Each number is 500 + 40 x the weight over the matrix's rms, rounded and kept within 0 to 999. Layers, rows and columns count from 0. Numbers have three digits each.

# v: layer 10 attention value, 32x96, rms 0.0828, rows 18-31, columns 64-95
# o: layer 10 attention output (transposed), 96x96, rms 0.12, rows 18-31,50-63,82-95, columns 64-95
# up: layer 10 MLP up, 384x96, rms 0.14, rows 0-151, columns 64-95
# down: layer 10 MLP down (transposed), 384x96, rms 0.0347, rows 0-151, columns 64-95
v18:462568487500479506558524491541513449507455487434516505474459495465484473534519480507524488499487
o18:516497487509554486486502528459498527512490445534527503529460492449500483496553519435526483541527
o50:534544504488472476400490488513521504521522560566537467523486503500459560486506551510449477470460
o82:450528508514509519523516514511480444455472498426533508437471449506537534524494449540544498539513
v19:549455516522520551422590492512501572528507566419465492541549499481479596528488513486494475489509
o19:557562543542426500490525441480448522474490470550502488524451441526505494509563445504460512495508
o51:504423536473546557598502534501507440493484455557561427551520503484526459474485509495510506455546
o83:522522471511556523444490508475520567547541539378420543475609462525502559512470469472537453550484
v20:502480515458485540471484518461443597431513534481473535508477473471504439460441490517480586512478
o20:501505501503478546547501490409435445541473490490487498558528478518505567498559505496553508519491
o52:479525508526536465502488477529500502517486524510463447467504462517488489544524533490551459442481
o84:486479532463494478504514518502531592438531526485545541463487426504484459460496513465392569581509
v21:477537504523491559423483491463536453366512520534534489511511461487548550530582497438445492508526
o21:522531501502440527527523441504490585641486418465415493528504553507474516530523470499476432464531
o53:455483483482492522511483555488488509570493458552528530512465513554520537485442510567494478571477
o85:508524491520529499413501470472524503286548562553570509495565503501523532522557515456470524533532
v22:500458502572467537489463424521530467498506524489569436514517548525457482539475502487445513485502
o22:434566501555474445551554596465465507409442545547415449456545509486530442474489485464508523460480
o54:511536491457460474515512505471421476454529500503455551475497452545498515548580524430522459464482
o86:492436463580509525510510462570557467558534518465583506551521579514437532496450460548471473555487
v23:435520449603589504506491449547511535468521438507526507490509479501542586564556527538453551458465
o23:492460535427467437566567481493450467496489460474526475521477521470516579542431531499508412524504
o55:523484492487490446462544558522558523483468505563465549503514504497517466447515482445504502537498
o87:487518491584555517532436416472429529460515584446513503447518557529518557562542515498475583404492
v24:471521517511500560475525483490513502588487472551426483529570449522548513463502472524514520560532
o24:529473483489515477501506510513464489498485534541450499497451560519480456556523448417492509496462
o56:451432537509532432477470480470480538430497564471501541468447528488508492502500469480500457487513
o88:504550502583531563482523529471496545577500408550477433529586397540556542498434503510510523524506
v25:510498462435513456489526489564451454488549482479468510458408489443427539458567472545524430497544
o25:503455503525537531540472468451515505483518517490535505440479442472493497434480529536475441479519
o57:430566542529471494503503500565538494487480521500518512591575541513515466493490494476478502522537
o89:475477460423508518446542502565450549494526489543437467474449514384478522513567451524488492523547
v26:473542472571437538557530582539504475493533486576491495506474481543540547461451438418445434571514
o26:524494535433536460451507407482493546551546542473542526501466436441501440453483507535495486473523
o58:511431467521503513507541457495510541497437443482492554502520541466428483535482477524467579538456
o90:523566457567518536577494605531459447442497528562506507519538518515566558470454461429498442532531
v27:477503525465424498510485446572563529546517462447551475522498528442569547510489487535422492460516
o27:425480497517468453480570522495485561570494539526463537485500517519436471526509460442461588460482
o59:546484524481498477467533476449476458467497527532450519512449559476427469473494461481511508518488
o91:497489520532477545489448464571564438446518508424493444512515481510601558472506492574513475535464
v28:541503528432466465487514569481537533478565513530503509454510455488594474428565557471476500438519
o28:508509445547524463469491481510496480461418554508459568485437475445446478576473526500497622498539
o60:472476478546512648519488511540525498454514452489500523530513522538424528533475494579464436572504
o92:553501565453444513455487509485545507522555531523541446454523480481569530377539437480479459451540
v29:598554416484502497510560438452463473525479459558454506500447424514534520521541504480548547478515
o29:531521508472496518479462526468459477472548436415541489484553501487450515398484544497487457529455
o61:498460528496531526477537583539461495454487600521540545560561561485483549530492482516474501513501
o93:562589461525511506550512356475487501542474499558495530497511475539503495574545494452529548493477
v30:451432574516499500538539537466465654454536506539497535496530502493476428465495528456496485525496
o30:511540563479465502437521498510524410522468499470507590529502511573468522544487494500570536532512
o62:553528459471617471441532499484422465480496487534456545454491498557514484512536463447539437494445
o94:457503508482474550518469525486525652487523493476548489555547490472473470447463546505458581474518
v31:523490497549492453476577426496531545519525557604514431440491433481475521545553505533491480401479
o31:504404470478481484506486549507503444476450578460535528539493516424525477480513542451505537531587
o63:505500506471492560499489516495517431465514471475503492548465478499568499485524502460528536525453
o95:486512516516502423495557466460504465577563474586505410471522418517502509575522497501509515487495
up0:484514511439447485486524531499442569431571506405496498479490548530501419483502581526466438534430
down0:563477460505521543491461528482488547487425480492581402476516520435473522518496464461431570498492
up1:532451383491567549484487482446478486491487518545433485503579516484531478458545529444529447507450
down1:517395485493471496472498543559486438477576537527464496525473473455512464517500564543481519489478
up2:525484474474489543501496522563480504463477546453563497507484475516484521508542481527538485502504
down2:458516522488511509481480491451523513553504476550493558521505513516494484523459551495483526545520
up3:556541483435436560529413493451493442488494475537511431510412460476464456509503442516473497463479
down3:516470480489522476469453488494465505404534520487480455527436535487540526469547488497547551510535
up4:455463531512460449542542481422542519488494436520545536546477498512476467538407436489467545547496
down4:497537515501481487466559593538542536411557581498523460505500489413502493448580416468476536554516
up5:458565507453479476573458469497513515533510460503432476540497506534511473494488544496481496470549
down5:443460447502493479474534461548413581531526480483530534485538462530473469583503529439487520586477
up6:509463433445448504446583465494466475466513462487506537446531478475535514414459458426528492468509
down6:550587576459470516541521494492465503478495436515446487469547523483447444510466443506554460494437
up7:472457530519564487420540463576567480466530525519507497501511498479491486492497503402509516528522
down7:481471566544533500497436456518515475487491481458508523534456421542513471536453531475572532488424
up8:506417489505545552513454436505521484483550492549466445518488523485452425472415523463515527519524
down8:528497522527560488553549493479446479479419506490530511493487482513555501532515555536476453504514
up9:496568448458451458483559533516471512478576639569493531492557505471449548451421467520471521497582
down9:534476524483528576552464487469510433515615464480510478522543443570509463459489523485460462479492
up10:559485466552540565466536621508471462532488466494484507465580451487537483488498530519514465484585
down10:555567494522574500491451534449535559421429536484556522481517535488481492531540472542462480525485
up11:521564565491471432551475510531495492532537527512475402464473482475476454562484498446462471454507
down11:516485407614468512483462462454465511453472515463488534445498511514545546509473559465511429550472
up12:501564518521498475551468543559442568467540435507540574462511486507524612545445487475554559437544
down12:470495438562446462570491521487479481486526514470487496498450502505560478447524438522495531530467
up13:553410502534519529599514478499421436444531487450510437462558465518506497453442493539507537506463
down13:454479507451464488447558517517484506518530581484519547526475513507414477500488500497446555502532
up14:522560499485555484536533505451582422570498478511504478458558433473498470527476425448484503405470
down14:545532501458560454463446529534499535452481489508480493506416548517483513583470451429497502530538
up15:522478554488519533496478551438437525524505475480558489503509472507529565547476538488511493524450
down15:477478456445483564558548467515531501537515485485471547443492550467458506473531464481460511498576
up16:528436477475475447516499498497429536531532501529531518473514453523525483447469470524464482534510
down16:515429460548570442552450501461510529531510526481509528430540460510478492406451548474460460527458
up17:515518546476444518496472510522504594465455539502378473539535537555501554540604545493543510499416
down17:525516536508457451529457558404471496495449571537514433526558516581505553525505570444519551493510
up18:516575560513504565486523413530547524551499498500516470468390474496477439516494530511551462532539
down18:461489524471513456495452569526467427483559494493517423503583547493528516515508403564536486474522
up19:451450491530573490562498618465550485487534488527441512465564589519493481474575471507537492560477
down19:491505460419509535471475521501555510529542499593554426527434471523499508456549497487541513543491
up20:472451481464429493437443453526527505445544399505521499428493588525514531465486502496479449520448
down20:520465555458515486542478486464531554550541523456443438423525524500523459536487521543514492522495
up21:540541419378513433496479491440447513493474507482532529517505399573453458487484425469508519541472
down21:524548451563502456550450494467456495526539491474432458497474442485523459520442493537458483504399
up22:457522497491502529494529444471516502499495522526515508451542486514530461502558451484458498535469
down22:491484528477509508542480515442520479519402408533486501435487452516577524488513442511547464479446
up23:463543469477511491515487454455512537509528454513444510517437477431551549504488598468541458539531
down23:473530538506509467461461475442501556553445493487494530503525465488476526492415445498511416504484
up24:396515486516495490528539536524543489455502512517466444553516491505551543465482452527445600536491
down24:504441607514469477421505525466517506566539518543471473462579561549544518512514552487565530479511
up25:453426510512510531629558442433547486484499462454495515465496475609427601480532475441519516594552
down25:499477497506508443604455493510498432410450466499490505515485575523480399474543546588570495495506
up26:504507473561519508532526496488490524540545465524520514411507490479533532411454583526441569487412
down26:510555489527529556464526510535485563464483508482516527475486505492528435526512470493454389550532
up27:497421541546391598546462496512509572476477443520450539510544572490482444515460517436457434526421
down27:505513565531444546538553501547485522533459492416494486543527494500485507455560368402511477431492
up28:451580553470539473542479537528536477546448518482586516533593484533583471506567567422534478521544
down28:530480488431472537499477546465608438558519503486473488429498513529421480486426503515458489504524
up29:462524552475528501470490524508459483505551417543550536431475532470515485482441477449441550506526
down29:474470481489460488519526464570472529506533514512489510556515534442444537559528568548490454528479
up30:424514511546494464512471455455480491531481557555492578468533591485446457438517503449491546513528
down30:491484451550443465480475508517460477513473543501525446525527472563482489398493589499534542493534
up31:538520468478566558532449528460531526478470550397459536505512452507544484525437491479525506546421
down31:513470477540489522535510484498532529550485526469486512484481412560500540535463515554519529549474
up32:497518497500469509489499517534513483529493574495595569489477487464566494423483498505566476415498
down32:541559460527511434515450565475510486517563464449483568439488554470466551508566494476505397556523
up33:516556501490468533493469492534470534466541530540478555545433548449489455468592463499479464503510
down33:464411487440530484484513485480512457583524479397456490545508498580547495532508494538513586447499
up34:448458505405473528538467514499534509560451535527540530519445541503583526515502519504487566481599
down34:502485602450451529512425523482500562537535441492470468457571557511527481505520540594530506498570
up35:438596530479537447503504571453411554556517504407507512511513500501451445478538447494532523546516
down35:471433438556509486542526493522530492452502483484460534467520484479458489542561504478446563592503
up36:537382557441588532515512508514530529492466478443479467539518458513466474514494493474503555539436
down36:552538496476475517442570524436494455473535525522498587455517472462512522530521439568480471562504
up37:535497459420559521540496436457457485436473461476543574568514499486498534530497524458588522562454
down37:513449507492536461439489532569439558403534555464507488470457476521485500496511442564481537460531
up38:471500590531541490457489470498524424492511518454547419519462453519503462498541479548474469513542
down38:542500465448489480497479556497474532520424510518465621405497527455491555528475487522462530435451
up39:512509462546501507489512498520489497529523515481491500549505512493501539490481519482506499497518
down39:442531509475444472489462540519560512423482548479545529439433515484440489427466539550459470571442
up40:471527423402459501495495548554465520466554539451392456506516495488487496452535509492470516451488
down40:549533486528555467476476531529490451465486506430409493510528497518536551584477524504555380490515
up41:533507488495433537566480463400525434436537465470532477514473491506507472502459480500532424506586
down41:530514501437499466483552527537506518544507501470420489496495433540453480462478577456501477542526
up42:453478548452531509552581480485455504556469515527461485488491560518431428468562505518508543532517
down42:546490443558471476505424495486551474460544560495564484475542469530566482540448491469476511555483
up43:477538518468593473477520427435567502520505469575483566436557471490488594482502485498550481470494
down43:403549536408544422534529580468478504505547500497450509482523510608518523568491493442450456485486
up44:442577459467544518443535470506513464458524541575432549521499533481512507437501518555501464542470
down44:466524555546463501531505487496475518519458567537552442528542540440552467528541500505466494537553
up45:435413496540525568533485585532468450585500500453448519536466539484477505484508468518495539530530
down45:578480512529518497530513534484506479484552517543554478506450537466500429514484478475510523478470
up46:486509455526480478558467417503517515525486483483576512548498481486466578458523467505437472540486
down46:511515460527544473414503573462583565546512540519549491547484478497539488571519601536436453491520
up47:570492527470597481514512475499490463549567484491398536487490470468429547520476562429450417534461
down47:493414563526513598479529436464526520542491484469539431465562440511481502504504479433488459489470
up48:503496529513458465471499441513464542519485505487505497495548513495486457478491454469498544461479
down48:500492473471484524537469519514477444520520569489500510500491461488559516541499490497555459494473
up49:497463454528521478511450551471470536564496439495539554505523549471547535423472434525446515535455
down49:447499547563544469406490521533481500431471487496497514507558524449437482577547561436484456498487
up50:450446477457466539510441469429516437465501401484447541503539473549457537381520544558366503507445
down50:419454450515475503564523452549458547521563494580527556502530538450499513507524507560563509495532
up51:548465511438464545488498461556566543553550473507477486505528439528533483447410553459519469530531
down51:488491516542466472520539449487436471515492541525497497561459547425501457514515478482438473442419
up52:488554546567548532509447482521494603544475531540499454437489520438505487551455490513561460459524
down52:403432504445494524526547475420575485536550517513481500506468451529546523488508512441523467538525
up53:499479472521529550525531521487500468525576466493531484486516556431511409514539512541480467526498
down53:494544523510524461500475505431497534532424495488485541468511541484391515502512409489515486473456
up54:482386485383508500462489516475498478488481442466469454470513532560449480504563541490524472453445
down54:575603549450514522507473523443520536462536562541517572462475558545523447479485445475492507485498
up55:539473519539496446555578536522504498456552547471572522489484506530542520492492531500441536550519
down55:452548452571504473439498485463444562496461509535464560465542486493480489576499537408522439493443
up56:498521604515525541456529480571433478472515537444482460489466508499444490541523477478429495545533
down56:520447449514456537448521553547467478488412531527496501517495532554460437478540496517543472476503
up57:533451456529496535504535539519473466460535502418487482452468560537528552556509499554494503471578
down57:511521550466471472438515510443506510555553539510534446480591444431506418487520549474469554508498
up58:590473480512497455489488504493487489513447489548580412500484533486518424484452553535407493506516
down58:433481452453429460501517497523518508452446554390425591507516485510422530544486453429537516514465
up59:569551443529432493463465495495498503489502470407515518510540530525606478470495457497488505496498
down59:489525553501472455474520523499491543529474513437509514537464450546432550561495485590434477471498
up60:488519446515493501423535473446517499541547479447452521533458523513406435452491433492546497562471
down60:515491564437465550479474613563575495536437507488516569480487422473492487490472526539446423514538
up61:538488490488486478411532532475500508522456468490499526498520554480457491503509472502471410453489
down61:474491456449485422495480436577463450508479506467476487549446488541540543464476496497474527552533
up62:554485488544499531493601461518470495616454491507475409531529498479441468531491456527470553528500
down62:553467477491543505478483483552492491449493536504533517438463553509575482481495550550495546482492
up63:456547447469532471485547497502550520493513541432530426513483570452479477482526445510474474490579
down63:535444466496508442506423518509513497400420475434542544522457491518563452500564524516468491633462
up64:476457475534529558470495497578543514486518487477461554500523538400526534453581472479518469528478
down64:469497536490523387516458553394481488553498569505468473497496445533489472494458510524494536473497
up65:440512511504497518470495546511491569544483520496518452523519518501548514522496530452531456506508
down65:422445569538486490518547438538443535509458502458474481557455544477509421551483535539497497500483
up66:564488526506535477466509537496491554510462468572520469468494514512548447540479517597495487498493
down66:512452482531449559498577468495539461463536521472508533559505535541483504535532501433565512498501
up67:452499477464510485539522472522479466534510474472539525476485491515466467561440486555503538555433
down67:477494489515608490550545479532499510518465481433482475386485471603497469508533505480479456486496
up68:499591515484466519501478572536458468428522510483463513483438465448473518497481418488476508529485
down68:487486491416509555486486540530532492493548511486465489530564527481464519450489443513534530524482
up69:477504448433577552533540468472503486411540500502467447478434544444499516525543598523456501536506
down69:512494609513473529499486511474501502482633506553563432490570545537486468523510460475419477424449
up70:438506558470544524511479542503533552479442444646491488464475517463483552559444491507462545500468
down70:501519523510472540494496481553519532500507539499534462481513547515479567516526486487500562445487
up71:539526441587548485511478496572523518477520410515427465535513488527479512488515584522391524493547
down71:547569476485422586509498491539608452530559448504483502594470489507491481464550493533513470530512
up72:500518411497558540501565563508489508526530484508498474497436532501516496526540518448539491507530
down72:539500529504527574477428505447498466572486505448515416471476515567528486489447489520480509552491
up73:502524471517503493488529534519499425504505594478445515506547547512493500517525494502471515547501
down73:539550477510513497523515479478522494513489509465529520431468508465497484486518459477501505496499
up74:575513436541475510467513486532525499515457493536452521497485454487505466509463485476516580533457
down74:467521570502537495524482502473495476476501516393458486513458548491547521496456490495525473521541
up75:436474422595440459469460444477461427453507497483465478441543536488420451489463502508478494523525
down75:514553547559502505470478531449509435489492444519543469578539433511504509492520448525471526444507
up76:457512491556515551558494535490394517539487467564442546475524464431514551493564452447465502483539
down76:490522478457512522560519522406432495472512455430510454528418464543427422468523493481492503451575
up77:461532499432585535535516445462519512455485501431520483497531485519510555415554575480473535479548
down77:501512493512500524491469540555491458549508492579539561435548452497446500511467517560499533462575
up78:484510513517531455554499499558431472453523545486503495464491552508541532515510487507486458425514
down78:479563504496500506442417496469510497522514492517555511490476375523522477507481559516493500592541
up79:536484447475445511532453471503446464459435493503530590449456470527512520491547448424521556522496
down79:490493556518440503516497452527476547467528467482526413578485572481524491546548494507515459461509
up80:509441470416493471469545444509479539483495525518476550467544535414508539431506428450471535437543
down80:548526579504579413525564534466458558538481405458515406492480414514506462459487525482523490551538
up81:490496485550502512449463451486433516492526564532519465488492484538480517533431465496438601491521
down81:445478567510609531490454411494506444447418487501554534521427515506506524507545549489520510542517
up82:468540485495463480568532486600559479446485510467462533539510447417540532510625424498485514438518
down82:491524563501534515552443590440446501506486496512492522415523536514439412492489514583491486512467
up83:472488498530460510456574465464542569547449490514526506569538505496485451485467489498501471540423
down83:503460513535527535498491454452511466455500521494514476387506507442414496534533432492560495488525
up84:456499506537499515533540488471511450475463526503492530492557509508426491494492483508523520482491
down84:511513553485493526491446493543460507468523510481527486495468462499462482468491476541502511466482
up85:474581593543493502455462469471447536553549531532502411419499527548470478416526499544490493410517
down85:473496495480478520490587552498514450460515582433528570513492537440519518500508566550470522596507
up86:465500509543448485513467512573530392439535494480463450519523524550513478478529490534491394512539
down86:452501478484515569476478515595496442481464484522510532461617522585516518545551468462484488495512
up87:535485494432562530519510491546516450521546531523558417433534529487474521461568518562494522498548
down87:523532428534556454435513542392472506467481449448526510520539566418507530445509466499465459473544
up88:475563540475438503511547504478474441441486543462476452545545459537415502471479515527520512488551
down88:547466480545554532535500459466522495538521479511533453556483560408541484466432499470492471508476
up89:539537470438526612514488494567502441469558472477556457422483584508497479524501539444509537555420
down89:403486553440489497486510497469436570529485465502471581529509459480504524503454494524502445506555
up90:530500480463493498484539592585506509470506525561509486540526481542527543475490529499461507477490
down90:466476467479520454503449523461500474488535474479487474529465448543542508520416478448527467536398
up91:445484519498564525537522462551444439462480458510583483538404470474481537504495434466476543557474
down91:482498571489565514422490511425493562463554489523554460477545457523474469422502562428447466509493
up92:560503493499534476512458509511524509496571555555450504519455416497483492521466497531479600459422
down92:461452540546493492444518510501550507493509490578444548528479582480434521503499439470522462500484
up93:417557510517511434493495506491425495500449476489467513507503501435519490526465539491489532424522
down93:490496488484524475481458512515574504490548538465600495538484497562511501452489526501564469519550
up94:527517509540586408513491531508524455434471470438540545426543477502421471447533481411453468519495
down94:516551465507441471537499472495460549514555529506473579533453478510503528464489414453425502513543
up95:452538520500528527590462555381527561490513459444487502477549494491497536503550508458465517485471
down95:501450512503486510468501382515606483535457544467490565546453474527517447579467506505476472492513
up96:486513501532478432523496483483461517553585404453450471489457503544507466515534454549442537530501
down96:540462474516509469522462526424462450554457573524548461530452432463487523515531532506486443530501
up97:560510484485518510522456490457573471469601520474540514486490467457470503434548551490483527534539
down97:550554496566484451513473496500501477556498484480510438469443484525472529560504445509520464483490
up98:482500496485479462478507602451451481464495535550512576479461527420480567467466561506558489551512
down98:475492469539497521499521429473535515472477627535504496500461483498534559547536493473523470473510
up99:534483466477434450532427464486498461531491441581493564482522514464470537479452468549536526465505
down99:458509486517490436513434517506401526463602515465514546556511407547475480503455506472549437486511
up100:450410516473502466457557384529486459476484513553472525520505531486489470501441571504537489538490
down100:509465573545573506471516588517441480524432514485530484511468536526502450508519536473531514490507
up101:427496500498536517455473536453461462517402530496492464493442538481544518449424539446535520468537
down101:520552535473492487536512494494555490450519520500511537429502461562483458519501504557594489552498
up102:595545534537544466553470431568403436502517473418510553526524447511494483463575517508497439502480
down102:464537506526474483523517455526479538542519520492497493583519465542446556467502503586481518528459
up103:466468488491517490463549515560577545494541531514432484430472439532482464434562476503504663601520
down103:473566491554595487539440514519384571453467474460486427570457416402509461493455475516527449538464
up104:458494484525435535479551497486485504501459507459522509512550471418586431488560547494527497509449
down104:494581449471506453529502456521513524470474545451538484434496512475503451504501483487429486515507
up105:535483455528527501496557491567429512502462443525528515482534515552539523550549542552490514576558
down105:511503469455408462440471539510568511550605533476480457447438484485434505492463521477492494476454
up106:538505533496511442467471546555535513511468519521481421452458498494548487429450459559503515503540
down106:470506502443428460509536540531503569496492464534474493542451474491442515472535516481524483494539
up107:486491476502538466501504458500495556504473515469524498516500472454516501478467506451516503566505
down107:501475520539468513449467434520518488503514504507538519490484447555530497496503508485493570530538
up108:561464498477534477467446562531508551480483435495469527506509503448409458552541536473474570532426
down108:512459626425493536568462538473524486483514464496571498465534528506458497509498594481521490496508
up109:508452498528478558442511469479462452501504455567495530507463559494560493594538457524483482512518
down109:448512495464452503503444455561568505393489526444508505488474417466458476465470455565470480437527
up110:496461513523549556475531485427495489655474509556515509500577474492432504491472503492554481473505
down110:504507484518483500550497495479518471540437466482548525484496467451492496468477529510419404529502
up111:537462519515550509589520588422532475461469548498560488531543530488513481467503466501563477524470
down111:572463528526518499534513499517465560537490511517458493580501495560473562452466487527505494469559
up112:541566506499474496553454521467492470515538555475575475481536498511526472527462478475461469504487
down112:448403537483505554505472509545410534470467526461454563532488490507490450557501472442588475479465
up113:430624559523594506534562497425499534597447468467496501483473575510561530566473532473517568565544
down113:524492493460540513509437487520439490548536477548481367476498530520514402498497495467601475451434
up114:508496493555483542524470488521454513493440485546557505447521507496501481496439504496455517469491
down114:485477499496494475448501544469571477464534505401388465520527451510501544491491512459504423519479
up115:511505446516522429453454531506503481490490490441477514496485454482475551487541510597413485570487
down115:494545515510471507505502421481546566504546514497470479530520535510490515492525476492513433576491
up116:475481450505508528489510525468535426512506449458546531494511530459528511465526444511489563476521
down116:522563468510439515475467521541457542423516514386509454505541471514419526598435470550514504518518
up117:532516454475555529559504518462526519551524441461413475467552410554567472456486421525490460516446
down117:418467463446404415487480513585484524515474533500498534478521486469432454440508501511511447513531
up118:470500476445474478400528495557474510462432502483625485422581461570555583477457413460476446548471
down118:458504492440471494487489517455512475560476438512508513614527447531532434554477487503460495530458
up119:485460487524507487448448531538515530487505491575511497490509509477489505547545504505478495519508
down119:480511466439458524563508482437507487487532539471510543528492464478514472470486474498530532488414
up120:458542473505500502483399562419469430486538551473484535558510487477459450497479466531536478496560
down120:469457469482553435545548470568404521496495515484478460488467529519502505532471528455491517563505
up121:493464439572484479489532531553447426474586553514527502492554583442491471479496496443502493564530
down121:558478495514528581505432517501491536452485534564514480481457481491506448499523480438487585501489
up122:504522522491541490462477459507431457459595489494502449493455496550534497485460480475472492472468
down122:522525499486493521489511442534512553476523492459497547516420471520506540557492530524509489562521
up123:485491479526452539456489454499476450410425497505487556537540485539457430549477477497462559496430
down123:534491475476493446505505537477548525480550499517481414421513527451473524479470557547568507492564
up124:532508457522553479561421475508457522511495509480541522526498479515487529523465472482411531536531
down124:455492416560517470490499516542484514524470504464482495474521457469546515535550477451511469556474
up125:493449452520489534470451502467498487517500456486484496452514488433466511500501507495470417488430
down125:493521534489503507448506481564439524463472489522490463515520519485487550473509532540450467500520
up126:501523494475490520539510499509533499534409555509510535540472503519470579459472570460453511569506
down126:502471494545519470468478526527445483532496459423510428490468467561574464516490516425547495482455
up127:552504484567529511535478513548502484526471522565462537499504513510513533465494516506490480497562
down127:519551494564500458452435533435500564521493551427535429524453416509510494472472555525499513532483
up128:514485511490543485482476489521473436513488531513498561497491491489459532517507453505525442533487
down128:541431528455492480501497517476522559574458533538566460425513520516517483446413535456530589543463
up129:474523481440487541534508433467527523624533476477468547548555556521445423424509451571475501537448
down129:498554605511403469513444516489436519473419512504464458535488512523450461595520556483464451478510
up130:549521468495564541472584496520507547542498490533483516449477460499499504477491502435467515478514
down130:499533467513553561511509501537494504572509465485472464480545491460460464492545556437492485461432
up131:576491441505468546470515460469539443492500527427533479426532446453403556460560441571502442501553
down131:479489494538496455557506498452466461549498465568528481534498509537536452579460565461534527444466
up132:512574513554542481499540419450460516470491483459500476492520499571431469491530454512601531571557
down132:473485490489513530490426496456490478519537518515543461512504474586517447526489553500584545581462
up133:531547444571470487520498433532502517440522489493447492478501500505578573500510454531500541503477
down133:553477512559554490487474551468460506521505562554463543513499441468473486518407478531524477485517
up134:467492565481583561533521526536549455499476477514495468493514509527484523505546479479474503456515
down134:486550471489416436533455531509528521527498531535487535527506455570500464528504523443531519494503
up135:424462513517479467505464537443531552499544498550513505519508572488471503568489508466497464497453
down135:536479513577528554497469407541483482603468452530494458441469398474508511481545438500456470448564
up136:471525522482480417506466531504502523480538556432498496458567488456504430548458497501513541489551
down136:525465522493481609509488497475493524587498502528520545554512511495535561513477437519484479551537
up137:476461466492535534515499551478458513457497499535507522460544487474425498493546571513467563492533
down137:514529435530511509457490470484472490507493501502429404548502487518501519516505504523521461587471
up138:445460470540450476486481490443456459533548534468541486525567501564462544411531469508401550487506
down138:489609500466457498444457487572487491455590521495497464474500472455553502498470544504486438461520
up139:598492444516443530502471502513543485540515459440488454427479539540460454471454549507429495497454
down139:549570423415494509523533486458453511472502571457466515524505529476450446497505476416473492480485
up140:496550526494527488509573484491451534521467542475484495522450520527549504483542548474531548485495
down140:540513533480498512483489592445552492502541481514507499413520502478382524492491470518419490512487
up141:532489526480538421487545494477560532478460462481422473513533451513472482521511440496495524523452
down141:457420560521592484465442488476497496435468545519535474490592462502461516454486482524512490544475
up142:475508423493594492439480526527528486558470525459524484495475423440465467551532508468502495489578
down142:534575538483431525431449495520513557532618451419583524447470467473392484510443523481534573461509
up143:485542481455473467503438521514457534504518529510495521437572520454516488511433499454472520493547
down143:512474492511500564536491507481508527457475515481513520509495477484480512470541536506510488514477
up144:488558521432513495397492511480420490504451482474520467492476540495544477542515478564561475518477
down144:488508427447432492469527513449514510525438595485531529539561556447504539494521469555529463461527
up145:539477535538591473534586409502472554479462502503526534580535521533499543517512553486523508527563
down145:469482520474423496495505515463420466523502556518545475467577426564448511473443451459519505430470
up146:500503459497488466476514464433576431479492551426502515493456542513526538604513508535494537517509
down146:526479468551523509454523435444468498517439509548533459529503551474467519491504434487471449471505
up147:519491499467553471495534492457525509571539464484475517482464445579455524528503545493464466520516
down147:516497500523540441503487500556463529413510491452501527545502507556573501463461480499456458500542
up148:507458485518485472483518420441509511486425486481465510477467521490423474464501566491459537505434
down148:506606538490479515518529485487478450434494505547515538513492501460516508459473514475589496427539
up149:501550440466607549450450512463467495459461535528536524461538482488534528494533508420569499541455
down149:502500524539498495480501507520442570518428455506527415470549475500464437477425520426483461493511
up150:493523487504517498448505512496533480514479519514499423446505489443535480500565499432555453491493
down150:513465518475452426480499549481501496535518511483563527495495425518437549513472570500422531505598
up151:501504510490485491506543451561554407463521521533433477578483509526455442570546491513539420554512
down151:475525528487519519451535501565518488473561498521591416480505464522483549437551454418531502477572